Part of a small language model's weights: 12 layers, vocabulary 4096.
Each number is 500 + 50 x the weight over its row's rms, rounded and kept within 0 to 999. Layers, rows and columns count from 0. Numbers have three digits each. The size before them is the row's rms in percent of the matrix's.

# down: layer 9 MLP down (transposed), 768x192, rms 0.09, rows 75-143, columns 0-95
# up: layer 9 MLP up, 768x192, rms 0.094, rows 76-144, columns 0-95
down75 104:443488592484505450465535486453622480530404462486507517547583533550431492541500546560552428542484605411453505450446449558461430424548547493504519442575574503551560546500422561498581493530508389554478476459496456532448505509475580468421441505505454482527499465496439525511530497528521608457
up76 112:485450570552570461486581381447548476520480466539522545515534442575525498495544532472526493443538477426436540533492470481428473444556475574443526491531411485483431432464480461576472515502494522435562476514464509515546487529558498498581483456440442535532427486483545577524534437501473548533
down76 107:475465499527524459530524504530581465463511525535516514461511509520495559506474580476476509550548424536498521443468481486594555452486452479435534534604427474447476424501430464451528516560551475399534448432462496556614460534558473428457541371488567573494504567396490551472550515588520403512
up77 089:420479422544476503561483498515551479499627578483532475644504523396571438480575512492504496452577400555554461497440452494446469551420479514534479519449495582604525487475495596467499406450540440455493503520509501499452450433550476464562423478518469525564480387555557472557553488421459437480
down77 090:555531535467557474475559440496495484536498557511479452509558495477504520457469486564617411523430494470608570543532579476525426436581414455416482538645505491552513506506410453455499498495525445575515411504436558539497512509438512586429582545491473491578502505450414571409456466570471482425
up78 079:553502563569540455399505557485443594476513465486509535468484581597540490442490500500566459619556511418456523494557448451491545494508479468519442550503482363528527546648528501532499526541540550484511478509466461489539536412484464530445611513547450555514497477398460495487536541379378515495
down78 081:510562448493484392543471468555514561547545621513404483504510485495560568437590455491479497465524468535567599478438496498421461499552460499478550577516484580539458475398471531538508453451524530481570559435564506485523511481479549458539491501493524388496530457609518487513515439554548570453
up79 097:511450507542593509419507627445545510507449486468479530537482485491617483465503565512524499619419492528434430574580444368522542440450493511596476495540496472532477497502582606491558360525416502504568532631428443592516538407518566530453456510404428400513516471492518543509478557472448444523
down79 099:406507493504524458485502352527447491603534536504508530524491454594503505568389639462448546531432423483473565557520505485503416503451492561376494528448436453531441490576523499486426485553565519541463535447501405497546493529467471451581524506570615529568493578530486513538475404578439554511
up80 097:441456528489550558418555539493491479503516435473501457544469498493587385452575525478469640579379451515451533515569476407491499499530426477554497533516514510488493560455489557503432405388548525543478598536453422510596548425552503470470480572438416441522559427556528479488459396486502401554
down80 095:552554523484464472499424443520365530534535522541480503449542421508499567540412479404534441493535481518535521560502496486531482508511514531446525492467521523452423453511493414518484538535490487385515422452510595472469419477572451518559508393463520544497492630530490557513513558514545621526
up81 108:511585575534445562496558484474619317542493544534442523481524543475480491482589560545434448515548467507493465481483491411468486529433475495479519526549560559541508495490542496539491450502429509434513502544551523505499515517535528471478484432536552477475469572464466443477429489417578477500
down81 102:565422489468452504461493429487441557455529477458550472528474526423456540572477488625468457451465537541467494546487502568506483545503492508569581642471534491414493565531540458496487511523491522465541558414489586501468466522548527546619519466540571451426506371569485564512475508410435546457
up82 112:436526473447509489420488304624546495483503506502499496527518569455516534557538442531529427462598439475529503561499418550424449468470535448531512500430400466515495522478453483502451537555510580511488499594482475508615537493501481521489541442480473531441477474468500507578530406427565427526
down82 115:458501484396630477503500556513429578487430467497459389440546514432536485501418568449501574558468422513449431513561482457544541525490527539384516546515532599498494491459475469608488561499519484467504416540499598522511543454495403459446480543574558491510514538439458489488488570541540466462
up83 088:582492502498539525475493507434456488446589547467511430490446507482598510524620486556456484484496492480508447450478424566393521512471505596509472562407462506499531524526479658555448537447621465449475591587481516566491478514572490537451521546408496491569531470557447419553481544533413459478
down83 091:413478456506545498485492502531565479409477535556408622515499458493530449548523459497556505469512549473511524531464534451511442521481441504550587498574502616562507479518448426564544448507516404407526458566492492469535452493461466489589538427461555486498497447471480501529577412479501577557
up84 113:464557471514549461447486504414566477383517513515536528589511538578576498473584566560541596471533406486372559479512452472410502555538430632486485510487458536545440477518507480483417437433464568510537455568439520384489437453473508489538484470512420456480456550425442508473589447555499398543
down84 109:521571494547535456509597539591451619458543535581520535535563539359431467494477429465542426474487546577511562454434594560473527389529426519420525469507474397453487494508472552468465520555516471520512543507419479469653490546474535498478563449434549508455506474527512579473538436549534499548
up85 097:533570539528571519503562597465560427440462516521438515478507505528483504358612548470492527591560566497479487450509533528489469563474521597434505474430550527478520442538477512582414493576486463519591427605557412512577477562552530498433441507496469498456524526512476489520482469454524463535
down85 091:569513430541550505537415489563502481531518457558623413487505480491492502575475460499557434458457471571508424553570401533595558387548528459442481486519517528507540552471566496474524497484450500539415501482475388492379514438526547491455547543433550529525493456505473586479521583522448530522
up86 102:474518517547566443404420519476450534492399494506543585511529450422545547472517602536506591545461455407528514537501493562483448449552481535501447464478506531501463445475482514558468533476436539524424523487434416453588521417530545520434446554461535594453524546540592554437419534589442529557
down86 102:530525497416487573456505479506447555454489535449473490535547492470508502612506453518485475490479533487528556488545454419541558500516443452572454488458579435596535473511519484527459528450584509538516603470548548643545574445575475443559514425508528472444457507470438455466474446504516439482
up87 117:420525480497583601478458391535517536439440390511465500514539419495491486512524537508544493580520453526461458496494516475481376533542487490489515551535433551496468520473538462536546392532546495451450540455526536519541594560598469494476510518470492532449571423518549488543487478449561579508
down87 129:506534471510512482501640491458495479521563547434534464502544575440484441526552398455509412519501569533523440499419452508568514455525427436556498505453575505557498450435533459501515468486419515567411433561526557565406481509476527540548436453519528437361504426507485457557452553512472428543
up88 106:480468542608502513491509398460555496509438522522492567487568499482476520399491617560481507502486489475462506531409365506475448467489565494487476539455548515498547559429447454573457478470500523472465528471545509524483591451495468589489522469428498592603535464524477541518483493431494494530
down88 108:563586441449430506513522530418561556429519435501588491458436477542549447419554443498525500531551482432512580493491501506490549581537438487508601450610525493476463499627560480447517384476525478510459504478570474552478419507452555538532520510535481477476561459453530505539407569546544564533
up89 108:539526560542487552402545478520510504425475515544593484526514462558541499520489529561540479454590462508484462572416439442419541516437526516539573553479458515556470541539478477541472351560523528480451475489466473428545472524515538478397538432493380428539549437462566479634476496396574506538
down89 109:510478520457519399462496538614486494517488532419495449471483548410406552495498480455495519455434596534476515473585528442500471437541535577479492505565472490476512481553492553484479480482390504485452484519547492545599465491501493508489510499521514457547415569447477473496543567534500504529
up90 098:519443485523544438389531522435499568417507501447543474446566511484583484454505450515505588586529528503503492471469418415490546500543498493488491506543459493490530508465557565543449450436512515507494449536501488538606492508546526539498389551457458480519457532531507540498477457451390507509
down90 098:441576508429427473550524356488503469542519553473470504524440458598438498531441605463548406507490436465458497470546530530480491532470418492451432571458501529394445475508443484493499551535500455431531509426438483483494511438490491486477560459484514568524542538425553615516524487526535508544
up91 106:451571540481563509469521494499491487505399498495433525435562540479494455489574447449543478549396407489509438572527443473493413504546436447421458525574517485535526514531514511453456551483508509462545480487562476555543515381508508517484563483453471460459446565496436548462487401550488587431
down91 108:526481547561521541494524513564577521510408426487525567549482468420530455496439442472475444482515484523418508463520418540526490439426570464548599473523487510558576537567504467402401393454485535450555510409495553532557492596559486448477513469530465448405553472471407541504512487547522518593
up92 083:500560476502497495512606539554532415495426465514590548421518457516530545360444477546493532571432452443510584473563620529515365495569415518559468489415475484522481502583447576470394549571567559531444532560498412457472513496555547461416463571524520479494510432478549427501516465516482465583
down92 082:495513465502504478538535457464481447485495420517385476528460474480458429522515444426461481435546458501574552468517511375477520492517523480468479614545473494450497514519533448516506447494552461507575511517538516454561554463644497513546552467486553457447530580493542513434503500444474565409
up93 090:448553470499533479399491542532554477430474488475463486543457532575562488435517611520565493466546474487403546562470429451377531542429489615505349539436537471588538615549516517506415408433597525472455553447553535489543526433546474510505483516510375510578489538489417521539524459468532493496
down93 086:563413532501559434443490476417520477455408515550488502471489481440523547565430563516510452504551507531543544529524563531545457474580410516497586545510434502540441524432414480476523549553516390441602495482571448554447485482477437484525465452507496419515478471420466527475443531513493498506
up94 101:530516499510593477470565514525512600513445538526579502522509536422527535446505474601452518540502451507384462453509532491435525473600398490567539506560529484516419555577466571429460526538491454446372567499424465531462529369492525524467516502433503471573502522509519431525394446505428556481
down94 097:514468486431547597527487550575520483443510537560450559472485497528556495568470479466608474595475459511479582524456497478471593413559465539451479473564562473419579557405387591466486611503564491525550421559528404494564469469463537473444472517466493541445425563534444477537543475460453532511
up95 108:587524477542433506447461534464489542459504487493489573447555545511486563410550497547498521511495559443540510516447515473572538453461402474492544553448530430510457473596559428523444518476453454456500559555485532518521457552546557507397409545473466446560514590494425494507560450449472419551
down95 113:548495530566540525449481506594567507492530450466499553497573562457494519431563489474552416495530506463540486472524473528491578509439422509557479469435642504590501495461542529472527525555379442577456482567505467545444517515492543566478349479506575496482632440527519407537573522498429471531
up96 103:537587589546557515564596393436489466423603624506510503528503469460543538491623478522535416497572477463532531480511476558553533457549438571511523523483531478574492488442463477509500538465505458459573492566496484555483494542485583464462530501499468502534486547479426465479425545475531467505
down96 100:540506490483454480471415600545466560432502446558475524475588448409466499511479465565455503500364484550467485529547426526404434518498459477402548514595430526474420476509563551562507464471426458443470462525493527566499437460616441525516432591513452456526429549519477399488602491533516543453
up97 098:517514624516521593488519463551409478547466459473489446536511517504473449501571521585495506494447431421422478413507515568414468487449526389555472490533475398544481517437446565517537472585426482528405657528430457489573500519566515437527423496496492536604460540511629474476581474450513417511
down97 095:497478487480423501499491478424544446471479496539465562564511490424520537525531466566501477522470552447560528519484496439432541515466489457504660616628498557422488585492572474454522581458548472475546421501512489526523423595504476590573524485486470473566520517451398538445422550529448525488
up98 092:481525514481503506466535507556601416421546552478494532517554486555482500476614573484413480556502541460463380475564502481443457581447469496500479530432539509520485455416551542485443505584530469565481468567501505462447468588582548530558449465390487472517570439513583537530415443440482513574
down98 085:443562517478466534542488466522465524493426468536615533490469442505478501510433474466509408411559544564489447521526480553450541425584492500500472524507488516467508522535518502558459414357447522641481470470521526501449533447544503489450587563550622520444473433484512447530506594497495461539
up99 112:509536559521541499571532478549461532537530508453503529444554506467523502550465432484491535479396319436505411498551491556428419455521455468515428499537504485494455470581454600543369421489446515515473506551493376479586424419520600478585482529502500540589527486560515551583520481532503406506
down99 109:566591453427473469515569471433555510488501566542502536564528501497512599492500511566536494496519410539446444504542430397488526595540534593484479550527467427449537588507564362460462501558585493543426472597529486468569597467529481455443440486532521512436492444552501520533508433386511553564
up100 092:467533529505413480521460531518525553552543483498561498544532530499464638606472434431527529479555461531438466558528531439389467596476489447479554553473513477457419348571560468550545479476451496425524448465438524508458444455550552518563523560510497429474443488498513506510524457473501498489
down100 093:519498529442445498505438455474582469473395561467503622529514461374479508437444482628483483440467514454483526576520570509547443569496434428585507522510553569485467453479530411509483523489589426574554523533541483467476460437495502535517598446470506465427487555534539531453500560543465538516
up101 088:465517536509528413495485489523569413487565620530571576488512581482495574410513568496490419444514488537486515469458531535498531551576455618437465494437551478517512493550618455466482460387527476449535436505355464538464506509531479552489548438581409446507524454426436674481454507460585457447
down101 084:497512542453588492475546560498536474503475494420508435491384436458435462476485474466551535471459407549541477558559453525533422463435520565518515456557542593447395435441461527494444640512472508496555536530558508572579425490524535453520491554437546548518499522490520505423493593536531436429
up102 093:499556558492474486490470514451474550448443531502520519594582503492464446502538535563435458522590444480474466449604461535397517435441461434556495503532458474497498502521510490566478488499473426473420561538451535420597544450546538473542400485433570590615570450525565568492484518457504415542
down102 090:501520450583512452469497512514523502600515518492483533488555532473568490504501419479517465483518553497449518462568583402574516411562474556459494634574522520464616380464527488431521533421483492479534409469545468509487548486531435430558426517532528472470475424556458530497575517532501475434
up103 092:431432533461531458456507502573515456547494554458459533570461476434576500489470428550399563558521519508536502444460536481513544485418528455568453477458499468523466509496526551498502456466452487480491615502527521511609515418549500472485366501457461494516486446480620535641449458458376481400
down103 101:540558394458492438541447535432449470441561556425515560417526548523515464524505539407527467457512437531476430558574508491590558576548433495435594430505481577495581622544526539528506497481611453448515422506510480577558540451471547521489566492527433516537473506537434451482436582443443431565
up104 103:483606572600532470493516578501549463509477514525508579458526518633466610491436549568527470461418462509453473447460468471475504460451446592505529482458616578505406503554559483456523419480523512473546421558421560485538515413545532524464536500419563492568426468502514587477493508443560506474
down104 107:539444511546487516505466427522465462529498568461489463510575595503584390521455425533505552532469457517525456542442587561523558535533538386501491487494428551530519581509481469506515566513561523487507500442556492525372387526539524537566457425504512447574524494505392513467439543563458391592
up105 098:461501604493539510414497529489472430459511574476492519544550543490587495519528492476549522460560438464415525423539477509505426448544485544453391506429593514544473400541419495559540549547442487533486432506510562477573648490450493497557513433391431551532414489548467490564475455447603538487
down105 098:547589473414555443586484513428422482575590526508520466521554487472497389534455517472481415498483471460435515446482557471500514492523524496463596481590508519575500539480502490577426455538505427502593578408547476468435450623425480470579509474464489569598452481522547493428499560542551538529
up106 095:562457533546486550431522484507516460434491478465539549482516514479569421449517460460465438598485536481521452520483541443531384489464561437541510584463524546571478543487517501505430373597524486483532483529555476544522556528503458470454472514475421477519539495519548445568515474375556519507
down106 095:468554481569509450446543512510513487596484533410484528557474500557556456578513493427539479401534497509518517501554504508391473574520523536497441489562491589462419578434474477413552470426485653501444542565465484544502406477439487463529572497468423447431491414456482369553476465523489437459
up107 081:641566417574527494435496452412507469491487551518533537531507515567580509505524467451535561511566575486467373441538482355498465458523433465432475555442627428523446460643588445476528460437496567459486539484436420620469581429519501462493531428511520424570460492457473486491432564440547488467
down107 080:468517539375520566514471532454552524434467481541439542502544534427500536525494495515575476530508412430600569526542501487420484542548559490521544527563417539591467429460526442562527565555540457548468594505508531411526490493367469503475550421487513452463621491558601490528493420462552589356
up108 104:563505487485533556539462544402480489481424543494475574567572538522482528531547507585528497561422516509472536490486437516466533427575492475508475518514415588491468564540615481518432446504539619517519575598482622435509555362492508540531540440534519456495578409540558524445525427554467412463
down108 100:493474615461503550541547522536486438479511481498523455513508450445489534378494496469526669543502432504493510571481569553513544596525473485533536460459484520422532459494444517581612454482431437556526463414542430567484429414528584488489426600402479546541438491485451465590469517488424513547
up109 103:465528436475445504510476486456568480537465566525522511573509452478537482419532519440461508552474492521472465510475450550504499431467509438498540528456520538564488490446558473518453480424554451422461612495560532466570550546567504552594486521630487534481543510525581505501435392382525478526
down109 106:440524541544526494486536461540516510547495504511514486481515602519400543529519473491469520618473501437514495433511534501491457560601581424582428492560552469515547522525542478451503509489468490532471496507453511475450540505538503560505482464512489442503518488535515488522536534475417519444
up110 090:487536508591420512438481507485520436505470427432552552466543540477453507570477552492419410471517489379600419502426501531459410463489493450483437569532502503522506467481361576600491510559529516439483498499475438508448528453501495513519440455523542579522547592429545578476454575544443533449
down110 094:482626454513564400555510534560507549431484540563498495490468440524556558429395416465575520533478444598462602566532456499546624433522397539417511533551518559441529518524577518509519426489408485512585475542518579513453424482483494440551508455471449472517576465527520531499481474518485539560
up111 097:467532429572489513568600418462553493528480531443500458575489599459538496451470518503491499528398516480494524527467471479466432454461536528451527534475547454579516472548517511466446556493577478518495493587478408601546555507452545562507516516542378422551556533527525540575393447520434449513
down111 099:483482619462447472486452494511477535443561415483542469522527490488513527577442514507550542482477524475544432464461581505448487464543558486515417555507465387489536512497491419506533475532509518601519547481480525458427458504457479457539688476581595525439524421550344554584443413470489522514
up112 096:545469451598440570416530471524528447445474512434494589597459642510605478371535476545455502513466368537469546498524487511500471490568549572500496575477436460524501540534514563552417423532542509521395539522547510433474571522577527491506445502539481616447494432481483426506502473555496426548
down112 097:487460579491410472492498420492496471525527549544461422461425519550500570485542387482429481437538559474500414476462491491535472531538512390600430557493563533470543478436510559399548496527450431541491447587515523498577590475552531516529464531434541432485520483543478560526514455504504528513
up113 095:313529576529470502534582500535515503502446389543659582574567622433502489398572532431462530554530502507558504524568532450496443490517484503492455501560443497459469411507482636462504423483518515503479489524507431542522546417472591514515494432379540530508505502487521493521461486464538395469
down113 094:501426455592563497496501509535442473509587474529565418478369604493499457515493514544457582468456561526450420479554509478482483501503496504456552377409485427459529433442483460509502531501505540475474537495482501503509425490486549451455504473526444569594544555460457555487466505521498625476
up114 095:487479464511462480482523582541461485466466519575435568487572556538563499417509499531445510608513439512412474490574506513431491468475464607586535542494484535507505609531421523562462416535473431473476516538495483490516509508534480555583480476504422575485491572486501440599517559539568454585
down114 098:390514545403505497579501531534522458488483489501445457548540505576522471597368580481418550441448621433490527462573453534547534418570485484520487401490516575497322475564503449541520492486461525400561477474496530442454491468482521584511546522443467398517516485387501498419574523436484432488
up115 081:568461564464522578370570476450529510505563519495489505569505518496542457439508534454561443527568488481461410492523395444467545509468531523560523555421597367531474537473484549605383400457501489476484555501520560475523445488482481499364496498553543590531538351479461497453569484443516460569
down115 082:480470454415494520586517551478570504527472633444404545499501541464558547489538477474501491516481555501566602449539561439437468516496442521496510525489443610469481443466498486461487463504464449516649517532554397488545522496448520548585597435498474401478517465532531517507489448568622543496
up116 101:436596474534572464507447497464576574575520599530554544496537497479655527535473495492505574518524508523494521603493466511488481473447453501483406539553497445553431573507529510487468515549498502417640462521530440557498528340480480491592470414461481399494516478395505530523500558538479516472
down116 102:429440462516450432485408488485484575504449423443438547479542522498521431425556512519523523411477460508432418521545466476444515587529411512434502474493461555491509555495508444535616492455441551491474538518581489454591593534452526463510469541461495571582580573510553556560388522518504470576
up117 095:406503500539561481555476521348455573552572539533499472540511529425551528448480441470436436555436440514413545558608518447427486491530507476486443521487536454510425530587545584522487620529479513503567530546480513472455611530497523561578573437600514482505439379442499536464495475507487521513
down117 089:444484533451493557423506419507613479469509419429406525445470545434569409520548494502586480477526520524415501428496531532503574511500422396536579520553538521592519511598490529485536460544528475545417482507457425521452442547476554471466434519450609456548541540512443529460403496499471465601
up118 101:457518597548414514476592493622478531525441439609466451482503496558482479445500492417435563649446462506497437506501474443484422416475541467531499523518543443515463533538455611567496475429495571449525530513495500424503508487550521559509551471466494499539422492497463538442453405517425542548
down118 101:504478524463533514562424492479552510440466570535464448505415555544508443585483541474496479474482528543489547459467612557522440507499522525486465548391517597423491449483505525414593513537521474448537554522411546548545552505447619453527552477508491500568588500487463506428516608453450520568
up119 090:421447532426500451439572497445523420487526397535484568480578594476489516376528471502476500565482492441464513496544499550533462508543465462445555437520533514474531397427514525505507487386521471431508552515509493478572484346524576521577462580463410484531505490544503461475421425490443567518
down119 094:648416484550555480488441542616524470509508496529495387527377387473428517589471556497521553467510541551492465517543502499487496500468546527483457491503525498501465514473570543465597618595545513484518497549444455506490434522544430520441495511439526461497532530472499576496382461522531458569
up120 111:548504584546590538413487445473497422411427530500516571526535538436533453569519430491582518524427487520524428488438433580513505395494522557495440548502547449502571452503471492503459471542495549534514515507475475426596614539552527592526529524534501566541546394529574480478578446519542487509
down120 117:507592545520401499632568453506544449466543489604536416495412494443552532432549516460484548481518422578468501491565509462520514531443502525505543455516471464530555559524535470488434450498453531554519536505484534570470425429562509377415466517461473480481487483482532525527514453464403543530
up121 081:533467540508440632491519464523483420506554519473455505506559536430468516517557551506454509538453532501430402524515494445550530474441584445440535535433461558448525387456490542509509486475518516469524543566490546489510423531497569472594486535508471617512467489480437479434403396503461467541
down121 083:514447538485500532510560464470490377520468584536488488419491463471410521393524410537509405580536525438571555532509490474499500454505476469450421404547528409571468573503474483557532515535503439462545564570560512461541497573439419566484471588491526421496530485517541511445526538507516497500
up122 095:543480590493625553466510464484497501471481452471506536494530527594477569511490423459520507616496480321549454531469459470534557424484559520478542555441552483485505429615497519546501561571589455546491513513517493505535513505521560504426572522431598512512469557510517517482386448472552502469
down122 097:518461422552497439448494506457504585425456487536455513548532506433449423469600393521572544459554539550603486499591530536472451585544557464455442412465489493564542445400441533486415394546488545569438523492504599445479493467555479505441516477482521400481584504606517488521545479425522526462
up123 097:440520529503515571492569543543505480477540467488447544511455455407541516425515515471459540482550527473449478425543546556506404584570531547511446545489522505550539474457550596534416562481433437509559520587484495491464493403547551578616477544434370433547410529514448434609476549512467465585
down123 106:499488574491508580499473549430480426483445567543496479536440466586595526639576565496510498460449507498449507505416517460498502479621576486501460483484522576411620472505433509512466502474496491602486548505453530439526528461548432443533469489511479486491561416582516492427507442458523571559
up124 101:494568552532477547467424489537509499464511503482429478633601495427490545489565470465611557589577486489501420451476516609487524482535540498395511527524453506462458379502528513546537539530447517484533513537501585384521473467508514404498491460490471496439550408483602443544497415582411506455
down124 092:508491395431486527524565545578442529497422509502509533485434473528470490532484556440502494435396486502501522526471535448566505484402459444614513491513517524531487524549584532508562512514518491530542583389566441464508499504513516425452488479532458488581515634527470503454500542569607524482
up125 112:559452401450547531476506483497490526448567481524478471575479498497452514545521563584478586589428506400539473531438455610469512446520410517530540522466463431565520541501475549548490513493601513467608577558508517511478444445520517460515531507432545621486529557508506434460445494434438409459
down125 104:534516529520491504570547482501497473511513521500534445424471482503602441499525480466552453348488490485432460408502526544558506481485479538493497506479494541463552465460469545534437541526559571476491422435504575505494512515503467453556603487538517453432486480522541512525542527532505528451
up126 106:447544459573451500579453500480582521511483548519511573576646450441633454453526521620489426449531470505404464549578502493444474454393476411553492485478460499499443598516497498475472545559389547468540559588465481487506431468466573431470483443446485517495503509521502410492567494560504503478
down126 106:517404486471576546606442444459565489592517521515452441419447534499439541530534479454464499481477549447475486480560527521593516503496487585534431543460451442511580520524511442484461502518527543530569516497532533491429535524447445458508518477510519466635500521570474462573582585484435485461
up127 104:490534596594500534458525502439477558474381528440452427492598500508409558369518532442437550504528452451531502524501403486493497466569489480542471527550532466428445518541490527549539565447523533410502482523485542531510643442543508474482546506527471556476447606484498533542440514457498497502
down127 101:480559450505522459500432485570525451578488463539492457545494493521489529530585530499391469413554487483449428557545498550476564471505563483525491537562513417412525556518518559505534516540514515461468419469536497421470463500622535597444548454535552441485526561357475450540467508538470415534
up128 103:493525484469528484505476401444577506458435503519597481609561481526543446484480471565563566491471415503361545550575485504593513472536415446506546585584530532462444452459616514493500449402439484520550484595470486448492579486467566499564425449423408449556442462513569430531468457498543402536
down128 088:480478450454497469475452530530486503504476526555415560470515470491517541491525498522503493507505480521538522476513497493520503502433474507490473560509512471448522527411462420471473445495547436715514448458497547523506467465435470503475436503491534539560536491525491546513530465522491537532
up129 097:386549518533559433504582477538465499537491551507493552499501464427520560514524476433509492527510409490475482552487460453481468437363561495508485432461513541533545544567563462466497474442448553483592453577386460512570563510524512583555463557424496476545481564444499458514565548511436464356
down129 096:534499421523552569520420472470545449505436531440440475522492648576499535514474663549514428534540449499429432438554501575513492445479473421450546489444496497417540460527459525480451491609584413526504467526578516466500584494446510468449469512509415514516498487418502528426580536453502525433
up130 099:517498533535557458373467435512504527451529457513519520551483523485431563485429562544512529554541518511392439407522527532441469589555377442475487496575412491539433494525486497497409419496553515445535504516491412565435462494625583462479427536472499463680515506469604526603484469478528423576
down130 100:478521495508502405488575563535508568450547507522505467546526448484401494580559472482571457454490519509584474476542448532450539447439493448624437459510581612535484586564479453609511543552420474520471501573507518520471488570506470452462446461593634490407533489523558541407496567454479461516
up131 107:460525568495564528569449487382541556421466430517540566402587470570507590529509504474481543523490464350426578497447464536528457317512496551565439531489504519536519521551509550548447451458493539511483497554439566473526475540471564520563518383440495536474554400451539537509504520555510527485
down131 108:429427541479493508566549440388470539584567460536565519502461503496460474525524557521436484531518529480518518552484510412520497526486426547485490590505516599589654455486479524501505510480545573482534460403490463511415492419525551487504545497543518479569454430397587472497457548551534514461
up132 098:531506560573490458448419515485462477454518541574489514530473477465555488556515436518519451572500485459508560432550528550509486458475466451427420478467435442567544563564511530457500550551600595544454487483528377532508531490550501451516535514495485497531562552533603561598473518392577457535
down132 097:435393561493450418552542494558480502517438537525477460516468496546535549486490443430547517463495488552517556448479432461526524506387574504439567578583521494492435561477536424537422465511445482490534478499466609447496452408520507490552441562536519351485483477434458458453594401492561568525
up133 110:486517501523583522512490421537510541437636547519494470495526604533584500325454491416547431571478414474473494471487483518473487509558475488537521516601501450543469442476516549404555468462521568459507575547434425455523481441528531512525496566487519527505605464532461560512495482466485550461
down133 114:584529520427474514506479566477464360528495493484498560605491536622490508426398523441435503449480556515437549463532568480487537457508517491547500528464428460436385481501527522443486513522475520486521553530590534445368474496487477467573474520507493521534493524513485482488537484385504514565
up134 098:507469585445463541475501496518526469563579582484508558586536533516477522419536517507529500410469502521398521454522503518479512494587451575356462489377519526525477510454609432455525449382485499491573556514490521510504561494528556510595514451502489504552513486539558588532497472452502445469
down134 088:500576418455471571471503493550478470509532481534478465537598415573483459534566518475539522497506412504512507529475554398492472587462504490496592506517538513484546534572444501500490502560555566376472578467554459473517530451435422446498462529576529519558383398480471484431505562509560476440
up135 106:464519437448484513495386480480542446496557526576511538463584536520573488532505539584507459560428418426447479452470479479553465488438458530499559477509518535591498529447495510523535534499501485463552456548510545416466544503490501517505411403518567601463516421505614440478550489517479481442
down135 105:456447448506456484507465483516532597533491467552486511432441526465502492495432490429484459480508530493491526476475520477477443454495448436360472512432448549386566456480474688383467487508507487463518554552579488510576534529420558428508479605513510500519451527421559530497526543548545452463
up136 093:461573458557507546549639464562484542499467486498430536449522448581570524475519471503538442454407358495522383542485433472379440517478435511595481485543498480540471630505443475468518498429537472491466462499446504501542442501603512485627529544521560568565423452527516491468511576445536546535
down136 091:377530522560494423486448562480522425484488539523530529576441558400461503456516487503387515580462509549462553573572486429555568518512568511445527494515563523417581475410531503528502659498462510487450540393546489559484602469407545477497481481456456465504508481445510529494472585482453520466
up137 102:543459492445470513584444553486525429514507514489513517535609501507580529553512489507440418482524499556528478543526414559482456497467490510601474490519508553540516579573488530478495387556485537520469524647498425430585460494497554537445515480479463547445514364578473586483485585464523422489
down137 098:529487560554544492470439460561506486584503511529526449444480526514567508506512515493535504498407454536508482487517472484464512470517471438403453569560414440486482507483537462485542527446476564489471503487430488456512610470488411461595552530599558522576483490509569524493543459435630437430
up138 096:564516424520536470528465480537526550580553522588564455524435472421431485553442514488543471497466476515495399516488431508540469399388533468520467577458475477531483487521637535481513475480469560457515532499441435444517494493544499478598491539456382509486545475496487560488526525417569531516
down138 104:471511375510483538497523500499512389436484525462464504368616575542508402489582489455630569498535545492522447459517490528483460552521503480490492357480514497542557551602504560515499400521440485553532470592524502520531493506420599522486450489457464505446515461526501444415511490532415499574
up139 103:540491564543582435469498498501607549457494460538571623531519555461517465389526526577536574463510529535447498421544425531572462462425564465379429543529542480519442483450435567561505470482505539477496554520528517513480501548539503401469471478445510522464606454436521490497538464446550362526
down139 102:514515494475449426477508546527498486515431530532448535498476505525545483538514529563544595544374459456477553554499468519515432581520548481433499466514437557593525507443469399594575421614475483414521548541526573459530477505431479556495444447461504451608327495495511444504484470476572528544
up140 107:456530593615540470444453396592464508539482612501584518490455531515501502430546511440580498492495441464420500457599453543564431515556508540383479485434516582520499472456518585607521498463461456472554513517489422498534488455528547524486560482489466483538505544353536515469614407503489507551
down140 102:484496490492504503597551604451460481467567545481449460527502568448598496580502389583536460543483422449525516546559450516426414516540465576566471481506517555502519593534496418562447544544584459528524434505428499546489545507481542498485462427510476516567512452458453478457505598519608512426
up141 099:403563534560531445491553508517465432471466477444480554522469570501524517552452600480498573534486541445606480481496580544524454465509462587476435487495535475535515497605534444503466468517480599533490452493465382539467563434560521514475429457461508460433550496458576489497448497492447468482
down141 103:543455494562465640493492451468589397444517494512559428461542525478426396472571492422501539530557541496576531484417467431547501506512514476496532486515561507472500480460534456484550559543508537472504451576485487406465518492561520498460481472500466499540421474538530392582467506385450481524
up142 105:500540573533571562560497494521449463556456574566433482506502584531544512461534604436539499491542473437500467482540421403493517527454597442584532456496566496561390539531501529542493493440471470536584506531495537513434581575535541569476546452471509487511514548507630414478449416449488569431
down142 106:513534458524498523532608513465523525529540488506534486493489564464564461444500519497487475624445535479509505498425428526450524502520528521518520455548540592495501499413522541471426467441477440585565471556444468456471597472487491471477468539521498493453532516408489434599565573604528485371
up143 096:474485505400457550510526558504604469446483493516502541506508591491538451432515471547533527437513520519511494492546459581490485544439508500457496502536602428481517507460484528565500484515502513547525534491511423562584517504605547419506487398497476529483511516489651534597503482433482395550
down143 102:583439502566498512517491425461439593507551482418533473441430422526474477547443603508500486585463525457553530490417512505518449459537460506483538505447544555577506539559513489451514478491556453527479551498452452585540585520518545463450482532392527471512450443483372505442490519514496537497
up144 094:520554501442508493604556417463568561540547539533553490507469488560619496416574402505563533573516419505420479534491541515521527375502479460521521585509439450456379472563633487526458510498479499493483573543504501441479562477496544536517499471488516614437530473450438497448524481507496478550